Weights of a small GPT-style language model, trained from scratch on English Wikipedia.
Size: 19 layers, width 384, MLP 1536 GELU, vocabulary 4096, 35.6M parameters.
Architecture: LayerNorm before each block, learned positions, no biases in attention or MLP, tied embeddings, capped logits.
Training: a variant of Adam for these matrices, 425M tokens, 6487 steps.
Each number is 500 + 25 x the weight over its row's rms, rounded and kept within 0 to 999. Layers, rows and columns count from 0. Numbers have three digits each. The size before them is the row's rms in percent of the matrix's.

# layer 15 MLP up, 1536x384, rms 0.0585, rows 533-605, columns 288-383
105:525514467483496552519510485497461513494478500495495537551518498489508483514462440489530510479538519496481540511508474484479508467525529496477507517524530552497498438500461528513517509549484550478531499501472489498526464486536533472482531516522511559540510469463482516501504503538546502489
107:476470478511471566519482524482454479508542451532509507521458553487495506550550534493517509533525501516466497555507508513501516487482508533479497448477459449501536540520467487457478507513522489556502513455494477496490496492515498507496508513543498517471480495454512496504523498516494537513
097:479461491474480540523511523489500499508562506470494483479481524534530510497453522516521481460482515476480492462463498513499511497551478512450535470527503486495513535555511491520497560525525502564517475505444523510475491489462462524470546522495531495491482519484499471467473501499462517462
099:481511523534536477455563495517530484466472479527530500542522481483489523518506506534518480493519497476498477469523511502511537513528518457528510474496503529477489464525498437505505552533469501527476505494517505468472502517503479543507527474494476530525493513485488466505517493520487509461
102:516521552532490458498524487470511550504510542473496454509463488494520523586486488498533539492515493485488491508519447486513493507500509490486520485476494477429515478514490502465502529504537502481539533483461468526522499500519496474498520491513477499502494444504506472498511509531521536460
104:474497484535481502475542469516495453499512478520504501563518500461505477487487489510526498528515542506476469498520498501510527500523507515509511472487492460549497501512484501515525511511468494532472542558464472461543541496433466521481479534530507489490446514479524528480483546508478542474
101:492532468498493513525490532520527510465525460508455527485473537537474455515465488494506496479489491519499454504536518500478501515497501524481508556484501552556511492549508498489532503473499521502532503502437520503468504521504515473487536548498500507529504540519502495471476509503516498543
104:530490533489472488459479454535475504505534503550534482517507494486549498518473500494504514509522498518485462519466506465509509540516520483506467518472487457496487527489492516497465497457474532526492497516493532527514478525479471483497521475473509501506507467483505520478514526520507520497
105:531516497551499504491529522509537527527511472552450542504515503520509446485485495537511465501458519505505535502505509501506488530530454496455503478527496495530503535494485493502483462496527508531489531538501464485499521512494503506515519495501492467532506498449531474490504507498521489504
105:555509511540528506465507481498512498492501472508455534487506496515480488507490493527519494532531548495480535514498437522452482458526503529487459503496484463471496471482490514533550497448505560503475491489517461549493498507520452514478535473488490491490500504498487543514497505509476481517
097:482524541539481503489493476472480487490506468494500521524501510551487515499516513444513507500525509568513473503526478456498502565486428486500487467466540472509530486515500434490472507508478522525466504454503505500503486474487464475487526485519499482510506533486566475496535491507468496507
101:486491516500512482471509512514509513498541515492490508500493492544503480482459497512519484521483530514527469497493484559468516459480514521525533512473467514451489551502462522516553504540517488487478492472484500512477477479501454497481530530483492518480435458500505468499525501510508520463
093:508530493476529539444518493505530548509474493503471532554527469495519485504477556495517443506546532499484518507511542508466516512524509446492466523508524539507486485489472495560520487517508494498509483535522465474479500528495499511586483504480495473539494490453501463492514513517491515545
097:495440584528507541515528494468566496493482526506511523465479483492531510508484522458512520471516492494503493494450482489494510493495524518474499490451499491506496509524491488497487504488466531462457510479492498545459541496522502516498460535510547489522506526466505553505506480502507502493
101:518522519551459482479545552515496499511492480544497490534448489477487474507517505481523511512552502492507522487502483513501501496462460487470508512495470507495547494517519528486508469525510521498508517546506516521482503457523456516480492500501493515454458520503546500499470497467431482501
094:505481498555491466489537476504553468509461490511493486519518515489443534506466519502540472512474498481467478532489531477519499525524473460524453502510493514484509482484444518491509484507467513493502512507474458477534509512533489512503494521484503494508467546538509488548485495533511486482
095:467517494530486481526527502511527492491497484475510542543496524472495514546520508463525500482518497537485443505544505455505526480495512473486527532494578453507504527556509488533503502485511519492520523472513502526468518515486498499495510464525527473472477482491517522469518522525492524511
096:502530500493500493473465518449439493476523474552504477562484489517496519501491494521521469451511514458493474523509510503514467511514456493527502525525550519484513439536497484499521531509489500487494485489510513469490506481486492501511515491486487538506459481509525526468451506525478513517
108:474559476505502541477497500501512476491509499499503494543519526485490476473488507495533480469486482450508483512484530493491509521503484516506482494538496491497461530531500478486456522558452492478466499522504501498532512500442418507481504497524500462492515508499445474464502491519472495536
100:498514458509509505496532509481517485473520531544459522518544516510481523510557492482524461478453496478512508493492509493496506499506548506513504529526531511493473481519469458539455480523491505500503522469503540481525450478536487434461527509500526544502477496449559506507479545504464493477
103:502559534494515476487554515506495470450460493481504513507513532546541502468504505468518480458507540520468510476513500457522526516488487488477499478514536486489537472501493498520475519477485526512507542500498504523520476497481470511512527487468469519533504477506509513511536488534582529467
099:548536548518498463508516511479476512505482531487491531502483513493502478566545455508528494490528517512534502458499522540541535492486460480481532534485543509480500495535520478515491515527539487485534511495419486488507477513518497496489521509474476549474469512522532505504496501538537473507
095:456549470486516491501518503476464481531507566510498483498465469492505519511465457510524504486502496484512514478503504511488524501469478523458484513479539458526490476505516488558559500524497524495527514534472466543521509535517493494491487546476513513477461480481471473518480496465527516525
100:513511511550444489494546510518539521474470526466494510498520488491509520550529534524527498467488475504512455530487452519533506510512487469522492493511471507552479531484493515531506507474511501524504474500459482514542474535493517433542499514512460488486508459504510494514506482543472482505
103:518462500478484469512525522540480485480510478496502439503521563493528494518492512435512442500500521491472483502488524543450542467513515523528431493513558529540553475487485555532499528487471517507515488471494502516489481513504523529499505506450507503506487489517495498486473502517466535525
097:489475503499539563508536502511528495471499496531497527508516482473504489548453486514505463474475518508522468477506489501508493486507490537512542519511486484475522520464515489479502487513502520499512523498492491501516483519541530516515511524483487497490510511510535515463506520510545528491
101:547555512479491465467546464486464534517493445511444532519483500518528512489550516491503518479510507506514479495449515511450495500512469517475463474500492499485518491501508528532517539506534521509494508512487487513473520532530446494547515500492511522492506509473545503482545483514539507480
105:475493549533447558499500491503509516470542458500531498526514505487516511489541526483517506497527524497470507506480507483516556503520502508498551472437525469513507499515491471463515501500488538453464493508485523548485497468505495536512525502525517481499487491490487475481542521491521498464
095:452539483466493481465507469508459479515512493528491489520482530549547478510508520499507423458471538506503518556470505491518485511542497485430440474523435492507507484511479479514487531510472567544460492497513498558465495513488493518485494518503486509517484523482540520504498536514509504542
103:510506497548468486478536493501541457486475541500518508535536509469487482505501514464516533493514523528526502454483497431485496514529457455507477519515494445530497519496499537526503509500462508522469475526503462519545463513490456467550473562535493492539465483505486491480546519504505519503
097:477529496533492519526530535460498502465501493521481498506450512507507444513470503516510503495509489508493478480525501459509516510484521522484512540476496509471557528494523478454490554466503538479515528489505507508529490492477513521523504483459488508478485481511538501501477538513493501539
099:502522475475519473419510498476473448548510472508459501513535523494518513536503509516526516448476528528460532532492529509418518545501464528428515499550502508529552498506493488485504497497512519510507508521481467526436496523530483490514502536550516492495455499489504459520538469499547481506
102:483483471479518478494512560486480497497479515532477504537522493474498511532530469508508474498519491523507460487522523546475501514467455491517506502522542480510468466504519494499495534541499514465499508543485513495523487504507459467505531528453423505530476540515547485511502477559493499482
098:510541492495473511510501531542520562471493503524483527522514537483533513487492500473519452486520507505508528500476506505457517442478506534511485448489478486500511452535489549501480551512512517511550487539466513535516550507506503482490516501473517515520521520537545523514467501534525488475
098:468505516505513471468529475535515510479524514494459510483510543442466429506472534473522475469489472511458526503453495492528538478514505514507457447494514515519500450527548446502508491506478486484516528498504478511538515510500465500478475476498472506497496517478541422544499524568519511484
104:547503508502478483496543540468512545529503465588485525514473475529479515531462485501509487483514480522484517498486517458495460532468453507486517537514473481501504527520507455533455508492492525476518520507534497493515510463503518523524506501510547505502489517452545482492510530537472497495
098:462501485526465494520526463457506493477547505498477490501510517501465483529453503501515485503499541519457529528486512483548501493493527502502534472477507479523522482496515481539525528496476512548493552466477479476506498535528472450478521489521493516471518470448474496480519529527488502468
099:475489525537524531456494518549534500504522510507502580481496452525470527496520538500517495506482546464521520512510458534461463509491460456505502480485520475523540484528512529498492474491502501431498513518472509504447512461516491497481518533526498494476493464478480474530501487508568500497
102:498508483482460506495516523490492494496520511509492493490490471498532524506523536477522513460475518479519515511476515514516519510472513493419530506501487519534501497555488475503484489523527530541473489508516515517499458541522520481492477495488505514462483491488467509490490478491519523437
113:518476502484465494511513496508482488504500464550499497547518511449471489549460510451519474476517471512422512514471536507447544519520506524500514518506558507499503497524482501505528556496462497488503507532504510510481528495529511526530499529468492482495507496513457482507543548523459495498
108:491490523502492527546538515474493467435495495558506495499493513523494493491476534443514474561527507465490527495503528489470483475515518485509454459488533540467505519470477472460489527507539507510507538516486448506530536461550493460501518499477496508513500500507505505505512489481512526481
101:490471501476521518538478533525504495486541501484441472515493518445531503526494492483514500505486471509484502569470516513458464489501486458494500479498497471489495523513552565539487520504511518534501501516511511509469498526526469508462480523529492501458504557465539508474501522487520493497
095:478492467515460528488517510523529500453512515492516532478480501440503485488456536474516491479505486461456460509496492489536490461460506516515484532481479458526527525465496483580512478470524525491482537480493538478480492552471494518529514477536481500498520503494491497514520506552492495544
100:498513508539515480506520513476507541525494502506520491501522513475496487526489494504514460486506501473494482488469534513449566519508501466515503525511560482497517481489480458512495491510473506491531482509491489518546484515442448525546469490458462464496484499478480465486499459518490550495
086:509535472511527503503504518517525488541517522528508493484530488507506525489456498522515480499497479532517513512502478483512517492509513527507538463494455450506526512512461526483470501495436514530546487523503525502516481478474499532554517492519489470519432511552487480483506482528509515535
100:537544502481499478484521457520525505479490519464467499519509501495479463484475519465508495500538507511505483509504548506478494516535518476496508508484492520476509549520470479521534471501527516526484509530471500490472519502514462490542501500448501494542497497484500490416538506500503480539
104:492511573520509535490524528506478487450490479491519521481490536556506462535489507501512487535510478480503507472524556470472518518515538521442493520485499445495516450505460497505486484509474514502486497482479490465493494496523526485490538482477473508519509510501485514434512531514470505468
102:523497526506503531485540476491527526550502541501522510486497465497523473511513452527522534497485548550465465508496461529482504519504468451551510505508479476483491519516531486544485509510509491493491559509511514516495508549493479530533521523510506455548479485451520452485500519503516550503
096:475539494530506482524529504570542461493525527496489530474517520516480485512506469493526455538505538472501509495504489494511507482515519521499437508486497515453482525515500536441536485516486504526483501489508503496546459491511511455543508498461489536504430506451538442470520525500488478505
106:544467526498504551484543503478530450490514516522471516513470509480557485484508487531518501473504494516467494498521492544502530502542467491488482525485534483554506506517493517493499524478478522513454526533486497536457544477476479502507502474504503510525485535484477495486526499498493511499
105:510486494499553459497546510510544507480475494502511558472534491511506523494491492514532461454542520505428511514499520534458510477486459466440491516494504490481491553526486515484467502508490514517510522532488466472506491506489492501517500518508454476466519474512509487512533453518556509540
104:437477535525509460467502475518543499522502458448511525525481517491493482525504481476503487488506501499438530454495504488472503496479506499511533503504503492468523497482496493514558443521526500520503520498501509514493476500500487514501474491483507519501474474495520523510469528534523477519
104:466537496486478486497519475514524445533497519519478512506527540478534487501490491523537467456501504545497486533522464519517523491478479488525447482519492494530474482504514507502471506483501493483480510511539519523485513501508460453507513549500515516524518520476534474493514539525530458510
104:532493475499570510472481530530486522508521518458485550491480518529519485500505504505526487486543505490525500542492493469464499493517465468494506481498477501492507503500490512494509493516525539497523491542487467516514517499479488502477519452490489511533512484507451456498558505512501492515
105:469518482512491472504524501492531506496473525508471521513504496479507443494475431556517479493529525451452507514508509470504488537502470540498484468516537504516543521529492485516493482543503510488526521502540485507483490509503468493513494492457457477509506485500561478452535525570532477481
111:523482527510512487480512506488484482473506495508483462527496501485516488479498508466514491516500508522461520499511487509485516526486526533513534522467510487515549488518492493479513473507507511493495534485496496510432503449554503459522501464471507517524465481540542498476488483502492479499
102:525544528545486483543485524538516469491490502526469515506517466510492498526523488517521427460508519496519498473471459488514484504471455469545466490523462514483507454507515508520501496528512584507501501518495511521484531525550540464515499508501527497522529498506535492488417502519514484537
100:549479491523517527450515503498548520490533490554484512517518561518492499516521513480499483430510489482515518535513546534478505512505504453527476502495442493515493501527516449460472481491502578517474494499501487534490533470425500490546501508515504518491465509467505494494474539508454503503
107:462543537495456471498525542539519488488491486511485546513454529521506478523501454472532451495493514531486518478500488509522515524536445503484492534512475527504496466516509483457503542497521504504559533488470479557496545495486520494503488494498485545554502503497541529449491491510517530518
101:495477509492517529478492492454546538480530487514493499526492527457554488528495502523527493501496520523494486512508514506498516545473515475524527490485447498510474531489477475496480546516512487518441502503535511483474543461465444476506497537515485495514470524472534480483478501478503484512
093:502508499507466507542514486537505492494494495487484509534512483497493468516525473492531513481496511502474501460493522503531510507514503508493509522476486505474514495548512473515483515471556484507534547495479485533529491504512524510475526494495499498490493549483490480484534544541481483489
102:508539487506484509492520494477517494488524487515505504534503556497503456524527523485522487475467523516534490478567528464476459484500568538489468513508503517448515457537479543486525498513469538546489557486456540514551499525499467516502501560514486551498492495530499509522473505492540486518
094:515482442495511560513493554471531519511514508515510445507467484522501468492472500555517488490495495498522521485518541507504507492491493497491515493465512466481509491533486480521499509498478500499505500566490511480540498458493476524559499532511513445477503506481473500467534527483501467527
099:462539535485547505512488504511493504432515461520507488522495531476497465495520476481519487541509511521482516481513500484517534491507510496522468480491468513477516514502498506443518513509467507537531507523529492524499538525490474501490505510498500516460487475453485505450507522512506532499
103:500515506542510560489489459485501511530525506535493500535446501546535529533493482510509485496489546499516480461459527481508529530531466504522494535522489474476518507487461454513506491491541463505463514485495515481535526484530480458552514529516533486503487468486488519493456476522522499498
103:517512523501470537482491507492501518532573533496524540515469499488524502527525523479528530493501491494471509484514467456435484545510496483458475465521505487492485516532525489520503480478524491481505470493467513485505526519472491517486514528535501472478504466519486464441514515500518518492
100:518527498482480501493500514448511521499501461533470507496444501536502500554502456495524503517521522515467477494492477508499489484483491490498533522482479489511510506511535504490503519534511540507526471474478451502496505530473478518473473505501493486482432492542477489538487491488519526491
102:556470487509453507522505452490508480498539454523507541483508527488482484509507523490517513514517501540494475523539503512454516494505458507520483497494469539499491519509468477439505519566514491521479479562467506489494514464522517503563521524488488492544482487475469498514525507512499513525
094:493469541501508528484493503525512454464485499498488521500488520491525529500507493471504487483527524455512535495450478488529484520555456504483470463516501468434453498483556504503457518523514535504532481503469518505506503479509482501505527497485504505517521515495541467452542512493489489510
101:469531539558507528440500505542546497500534516508501512478514462561521472534516549504515440518484514484528492520513503497495561517545473533490567520517481456466519528506449495506480477488506514548478513477522501536478477517536515467514540557482499502514456536488504474490516534519509490457
105:465485431509533470456534527506534474522535491543525512509480529490539481513496479487515494499503505463476492460451495488458499502492513512513509514516462520458500488527533456496493550536513541480448499531492512560481483491530494482500479503512541492519486531466517511542505550460510493472
107:491483510510457502497535542493483471484520489481514462471491500509482502497515503459512435522517503538450532491459528474471513483527497501486523526465506512519523524483491447522488485515498544510498529477471530480505491534517466524514530469521454489517497484495537469513509495495540515448
097:492469507487523553513505505523477493504510501529517517508477522500485514526468502507521533493546478435500476554484526508480494553512530464516482570512471490543515520501476507518527497494484510498483499510480524550532510465459498513582464527534533458499449458469510492523489503487500523489
# layer 15 MLP down (transposed), 1536x384, rms 0.0601, rows 533-604, columns 288-383
109:464530493490518515492429515487524534498458504505520517507486511464464508504487463467504491533473520521531520447530501482540503507464523494511483513518508508543498544542508493443492525506528495523491516468523532526464492482460475528528482480499499520507496454506471494509543477508465496509
102:516534510519504474492486492515434485520434500494498526489513500488507498458486511498473507524484446519550521491454467499474543514499536538473494515535518487518499484526507547518517451481516497465504518530518487535466459503477553463431458464482509503513519536456478471526514487522529457516
101:477515478492526526511512506480512477499488474500527511476517493536489539494504522525541502464459479494496523504554532504508498494462450513467498479514487502518517516510501489495525520511488468513525517492536483463496504488473470499513501502504490507530533474532490523478490471499502528502
097:476513453469499478519519462497507491454487526493489509489589527506479506516541473511474474494476490536463526516473463491515486477467469534545447488487502544509521503515447508498505465527518526537501498525493491537522496508481481466510509471496475467528480491451503535511526499477495478519
098:459486477506517502502480479461517528519533491511502497503517522479503477511482530473470496485534527452493550516513498523518497505523511505483531515494455527487489577516501552489486476435492464512502534527501471522511524472498528528478486527491488488508480480463484512529471463470472475502
105:502505530464507462529502488473493468496527469489511465504481481460480515501535505553507481507499488535502520473482479500482437481480501517471504517466494512506497504523482462467482520506520515493496510489504492454540488516540500484473517500505511546470509490489499482512512489534493527491
095:526498514529540526460490535470521518516531511517544506517503505535513510500511473503466494516448490567469547492500469524474535516485467519468517494471510494494512521485493482499477469505500520528506434509509504495484506516495476508522477481483500534488524530493505527482523464501505447508
100:521495509506477512503508522544518499519504510473501515498515493502466543467495520446487499488487452494483490480482476517501502485465479525539518496476557533528526464510512489503509466499511517437495483514471503494536497545533512479512482547452507524452508498477492472503483500490538453477
103:475452516481509482482524541515498511499483496525503496510486489533470521539538505473490496561468456466483485516418516499487505477457530519527523491506509484538515483497497537528491528522537507494485504489477510529533467456541476485439466505502515471512470487519486504483473508511503480521
116:541500502501477452554548495468528502504529522482510471513512540458509470533520523469568462493482510486512513487519492488500470478469494523489440510500546457488482449498500501510490501522503492508533536498518520521496487513519501531535487507495503489485464522458492500514506493501487505498
094:530502488500546527510431448488517509514518524514501466545471473476519510513513515516512484527484480500557499484486518520506498504504440483475452560480539525487473434502479502477517492500490503521486531476552510467490491444530500531503480512526463509537477510534446510578531499486538482464
095:539528462510499554487480488457503490500516544553474499469503523491515522523515510484511475467450503473482472471505547496516498479504474486523499459480515489541504465464516488487478513453478494482530470505503502506470506495547530492503479480512500451470547476520485518500474546478520448517
089:484515512544483484529501480468485492512514481508516473444519500516493488508532542519436502528505500474498495554493507477550474536514525495509524530537515481498503479516521498467533495463504517460459489513522507555506475473510566502481536506488470498492510486504485496490505488498508488487
100:529517529551526500492459536514522522543493478503511488539476544536526490489536516504523495504498492510502489525493520458509546507475479494462550509497537469504538535469533533508504478535495474499478488506441481463496497508513500569506512467505527497503500473494494459518506489521536512465
101:500490484558509494528495487501489499491509485522456479489476523457471504491475483515487524503488505530506510472466516551537469491498556495531494496511480479458499546528465418502500500495534497535515515504500520520518503543489512477514514493480535496493516494504520465433514516505530502487
096:507480525483553489526542512513464502515457481519496475505471487517516482471510464504540512494491486481452502453496500537479503483562520512455506484466530504529506492538482463483515513521469526482527484481520496486515507458473500451480497513519495480517461455474533472490491493508504495474
090:533493482497506489452520493479484532463472508533483507512517515514516502486490508510467466490508509500484504468480462495506512542534475483545498487502479541505514468479482481522506490461491515506504501497503491505485512472530506485469505553512493531485519479477481487493502501538528485542
101:497432525434467476502456478490515516495499498479512506537513530506532478526461529477573488485508532503534477530517477477503486468473537553487475491480520540465478516489480530510503536504519495476531474540539485474541490479521505524542492497513513495494523458511503474469521530501544482507
102:486529486460499456498475478524480506508498514491488452540456519484501523517493511526486539510486538468465480502507476539506482489463534545541515475496472491492542472511505479520495503479498447522511487491504511510516534449458542470466490508475521473499527545463491456511509488473498489481
097:490512508450439502478521513478454556526505493486502530478479510486518518502488514535438473509503509569500469509478495482511495479475502509486489485482507500543501463488508494503501491493499467497495497498467516507436475514517500509502497528533483499474502451513512550473496514494486447534
101:490525474523517517478499506505488495506449495490483520498496473523471512529492520462544484469537508508510496496478499493496513450497499479499518509499483526496468523482471458505509510456496472505476518542525485499518520479470546462466511481496492475488510566564479506532543524484513450542
100:526558477527483546499533506545474416483504480458592484552471491496539514520528520518519493497521493474483503481481486531477531454522512531486503495529480463528557524476517525530470461486520495539456503482490489482480461516501495531504498501502491491474490469495464494523450485509522539527
096:465472501443532493503480533504482504479529520535494507522462493501530505497506477498486488512509492465509537494562506478502565512503511522503486476522510515488517468544493484464448480491515499461489487500526485524549495495509516547474473477530471516523488483480515499497501532483492542484
100:533488466506553487522491489497455498508503504542543513487473463508521510497498540500505457480536427487505570498473526510518468505510514485488482483514479470480481522470485480507523479473471523516481510522526510492483457416497529497486544536512492506484498516487453478531508469515530468526
096:455497464488508468500469497499486484474502534496463524524517441506495529467462448529466497526486499499524492509504481474516445506489501500486507535481520483486532518519488502529482495565498545467499492501476525478498505514513535499458518515487530497522551545493470519544494507510480511521
100:576481515530525543437487545497501521518480473521535510467464484483538458516541485520544466463492523483473502476525496510540549543455554493516463467484511473473532506466526467476506499503486495526501510488487484485512477517520506527521476517449526467480517472481480491492500504490544459509
096:489491518501515457511553508484498508465514506495499554482546498480507518476500535515470447487535472514548495495461470510482450529535483529524506529525472489518488511489488501546490482495559476499480530482492512505507499507501470493519481504468526533521540503510481473489504511516453432511
107:519448477510527526516487501510488447466466492475540506499502500487517525525463500494528536475501506461469502526466544495529461485497500506523464480500497527499526458464487497543488472496498552509487468515506458509498497490453470499458539499526526486500467512511456507545475473494476522475
100:493429550522448482488507513476517478504512496515549477522444473507500502506475506505540549513521480500529495446452493506495467536457512488516509481552527520505485477526526476475491462518488491473514528493481511486464491518488564484513487457464487513450480500517503445508551468490506515488
103:454538475515603501485486499515508534499505495467482471496495465502499498485527475454518530543534511481557480515473486490468499425480459506490498515488490532477533472512512448495473492508471513491490469522448509444461487492520490493509491477494528498487488522481508504504491478513508456455
096:534529516502552487533522506450493511497448514486499490530549498480524485496472470539431497472525481551463497511545491493514513482520516495523487499504522501488529561478544484491510503471493509473492459503544487496498481531496520469550509483501497480478503489507506515476519494529473510492
100:498504515513504505497541477545527506520462475441499490523476509472505474455481500503479502487541497527479543529461523521529480494516475519498510528491543517535535492515534494481494509551505420506506469548536510485488513540501462477494461468505499506487491503464505490501518455471492499555
107:497490517500457554537539498500511519512515497493488466492480516506478508516473501482494491454542504465458514493527465468470470476485458497506498497499499516521542514519518525509524506505488463525508545491601490483509484499446530507515504432536494504426504490489501458514479515445498565495
094:504495459522525494540530418484539474520493540499469523508481507518544472491496496537467587482500509482502516551514552509487477518492518494471470494495452537481454514464515494484466545477478495517594498479493526483553507520501512514473504516479476445517464501521527522553486509522467532471
095:480505521509516481468501524499517509499518526483470487504497494506510529476494514513509548559487500453516495514472479509501503506499507509537502494469496531507536529490526481478501524512456450466499427502534465461457430458528516540538505518488485445504471521471480535501467495476483478514
102:506461493517494505514497493539494484462491524488477491455464489501525483517516518496463514522496477525481535474493501548498492470475492516506489437467497475499503520514470503421478524526451518466461518510504534510483488534472545436538449544488490481504518522487519527494483489477463506500
097:500559548489540493464475452454503473522487495465479485510541556506506500468527504523482552501496459491508539513545511503484495486480535499503508471516502520455469495549513512533525476479501469477510512513489486548458519484484466495529469487527519498465491501461520489516507496510493493505
100:529542462512456510471467484471465506509499520485477471494515486472510496525472481475500493497506510486554526467471490524560536504507494492492490523496491470500469422448532511535526571502510511463540463497496491513524528466490532536513478462466501528515478475492526544509545486507481513473
108:505479541479538461515486499511535533509456463444524457558496501517451565523534503531511520501500569484505511570522508553475497506531497536508513518502476510510500505490515485500503495492513504485519512496512543513503480518503481517485502504501539492503476507481498522513492513507489455423
104:499506495518433506474483455526503506498456479502518524503488467493510468538464493485489456486526485518499498500527493554478484469516500508480460503504495495476467536499522488496518521526469482456511475481498526480486539525496531519536500460515510508480485503513477493530485527527447501533
110:493504544526523471498510496535493508502473465510475478511492500467533495526538487503538505499508494499457452493488492519502484533509510468479454481500475484545528471502470489505470494492455464507478446483510531457506555501529502512508512505486461488456488526473489511487468526518486493491
102:491498490502511475467495516479486490509536519513528534540497502518536494473498469520552475477498486445531538512467474490450544517549463520498503508492471543493472538509465538492506536502526512497514488456517498504493509453536488494488475525499530486513444526492544471525497515565442445494
091:441514498503502474511535462519483470501509533470548464562454481500507486442467510530542503501535502488538466534484509471503490489547498495514505457503504506462511510487486517465499485503522498460548497530522526525513502518521568454462513495493520543516485492505510516549494525507482506479
099:529510542486474524546495508535561525474504471486540538483518529522516522552474535498540471488469504512454496499539469492515513519514518510444520464492486490516548464469495464518545492494525490545460492484530486518469503557487516541496507494473506479492541483513465540486471550485518516511
078:463500553516506469491498522478527484496530455491517507487504525523489480484494525492384500468516515513480499493502438491459462488493490474516472476499497502505491497467489483526507493515515521486469516520521500479514505532538499543478499481506508488522529514484475484521486514532524479472
106:528503499468531486479508492470474496514498501501492479497496525537497459491527510491532491481500535460513491515464469512467493457524517490524470502559529516465484503496476528518497532504559535493473494508500450472496528484476502548493526481515516541508517454519494495483514522500499467471
103:486513501507480517534515498492502493528499516520441482518532526535505532518462508509501529496503495466492514539518506492518536471513528557483466492524476471500502475472533504470511496531481441526505483522491490499521519473524492507537496462517497485465509518507474481512525495520495490490
101:489509465511506553528506483481494509476510513516490481560448493487489486537469480484506481511489519499494524530537460490461476477442495512505511455462521468495518472502506514508565492523508491451506502479441488511531504495466477521533517520464549456504517492581503532496502499498538498438
093:458491533502472531525567485463453494529494501476501499509480511518454494482472504498515545498463538486459506486474470458512485523508488537518499531486511519495478506454507505467512559511499510477531467523478490469539467522528493484462505525515508449475534497523483464527467502463511517536
102:526510492500482556523515516451502497534468528471440484487514514489511509431469515454468505483479484498486485510527465531544515482483491517528501514509482484511503525460519533535486519472466481489485476519509506536506476485510503507531518485518452509485522490500466467538506478503469492502
103:503441520505489525489493533504459500533460502493558516491495510519486505490485525499500549526490512486523502512522532517538521499588542495506536495522524537517419498515479493518530480488523476482492500503525450481501504458464465505495540475490482476468501460448473483476484496436500480518
103:504488456542507526470507500489500478525506498446499499548494516505502524484482484562507505525467513519526490502525492533469510513432513482481486562536490509524479491484492474511447517508499526518517469480513505460493540464515508509503512529473519495498519487492495506492533534540477488544
107:545479463489493482455503444470489521526547486503508528494461516520502447506513476482501486494528531483506500539486493507507527542492504496535479511495521466507512527460511503472502480496527481439534488529486563481453439503456475528526532510518498510495512515530486530482461518481473486504
099:509498500502477497511500489507511476532518549488508509506518487483458575521470509545444459508490500518508476500465521485517490481481500443509453544497506475469494484496500510500487490514483506485493522537524474524478493526497495472499492493519516490520533533483459467485518497516477485515
108:482476446510457525465490555495513542526515502517509476465464490503484487523491522529505512497495498484519481493506477474485552497485508494494520470481513488483487531474511500474475504476558481505563518514499519486493524493478473511528500490484457507443522490540514507458530502506546512499
105:469473466512528489536449511492492495485503521507502509447481467511452517473466485511468501520462507489472524502493476482484477524473521523497479535463518486512504507504530503464497450502535506478513529504506581523535506470528493501497505485507463482506520529484507508493504492485509505502
094:508569476520520507474503476527503536485475505512499505496516484511484506497508472509456519510498562497551474500485494466499478478492439486525523522514451481484510519468503506523529489459482564506508451460538456501518481539442501521497469465470531478538468481498470492533503479482480519474
096:522506503478419462512559487491444484510486515466482521473482469495492478476471461495514493528481545503552526475493443488493567514529513520513500536491525512488490545512475525516494515528503490495512486486483528526505518442503433475478525510537504489499506521526510520482471494492535494480
108:500483508488529494460480491505501479512536484512500486522522525502538474454494520539419532522472461509470523507468482522512520521482494494537480522533473503496517522456457482538459491528494531521524533524525477501444533519541488501442513509469525503506525494522524475509494479508514514485
106:515498485463464489540547503521506499488508542491467478489509486522501473463496516481565525476492505506540511493490493531489509489515484553502553504502471499479516494530484491510502540526529501513498484517468520496527489474502530506516478571490502548478488500478508507530523493510461451503
091:500502484464511523501489529492488509524528495495522488464469519541529506534465562478527477464486505483467504540489495472519496499500496505510480511484517488540487494441447499503494549495521530522489510475474512472493517474481506486507478453514498519551465476458461503493418524540501476513
102:500518484555486528497471506505477491509535440547464504489536457513520537491478469515511488506470521492533497514464492488522510497491524516476505481481483525508479518511517470541515486493568505510512477529506489514469523481514472451538462492460522508505551518467520530504475496503491471491
086:488511479540460460484478450499496483528532496453505504506491524502491493492519490479392522506496526534472516543471529489481518516515530493496509462554487500529506478485515511481513479514468486543478537463505494484512492515480523482468549506503516538538511477527505488545499471517536499500
106:506480480505509493509488486491465483486496515501454508476501519476506548534475538519528501505508530505538502527501514508482503494495521461539445541486473500512493498500536500501495528488477487485519449500518480474483510504548468512503494526505512467478540462508470516503503456539488524500
110:508494496497515524495448508486474505493528499547464434497499521488503529521524490482518517485470570477516509509537498538511535505485475500514473504439473513492503471465493462483479546496518457506493444495494434476482492568493441500495491508514489519496502446509505475486502529584504458507
108:519501502515551483511515524548526505514496478485500481480502468455502452464487493489497474510537470496491531507523503461495498495541536505476507547496502505529528530459457501442530489494464487479520526568491541454508477521484509468522522484480488496537510473529521507501459507476503514524
102:537513519536487496487478502471529516510517550496516525474533525498548454518526516505529473481495502511517502461511482469539483501489493470501505439491493516478508526501503504481519506505477460546522538454490511465522480535495500518513534538499446467458494501504486526528551499515507489454
103:485462527482497545488484511454455452503490517503501486499494518570512509483505478539510532510497511505472515481468524470479484482483469512497513492501507512506520484560533515490477512479451511488460484493521499537511510483491515491476496511498512524484479504523456487488517500478537518467
103:528473523472509485468492506500501488518462549495531518505527497504485530495491553506602531457497477504497491511529500471548489538482542479466476465528495536522521462481505508483508488500559485514513504481488479531515491539486500490468523514491501496482485463506506556521520499534516484532
097:507486510489480531467479445507472534484516472488479485498476511479485464459509523527498486538498475505530502496475499475476506541514514489481495511515511508487500574499459494497464475524516536470490454511515550507520500524447511482498450496498447532463471537510494509487472506498523513479
106:499492546507477529519517482460525473509508476536488445526493458458490502493502481463469486504466516544502490531491503440471573501519465477486513543502493515468552486455525490465551459477503500561510539484441532481491462505477449477535517513483523517493500535483521524520498496478534476506
115:497507502567509486509473516471477464475510501478540473457517541475495490540474463473523508507487524501523465504513505505527479516486539503459459536467497516476459520601466505495487520515522521482495530478516501546449484540524485484459491517521465504524471508488502476508499487479505455470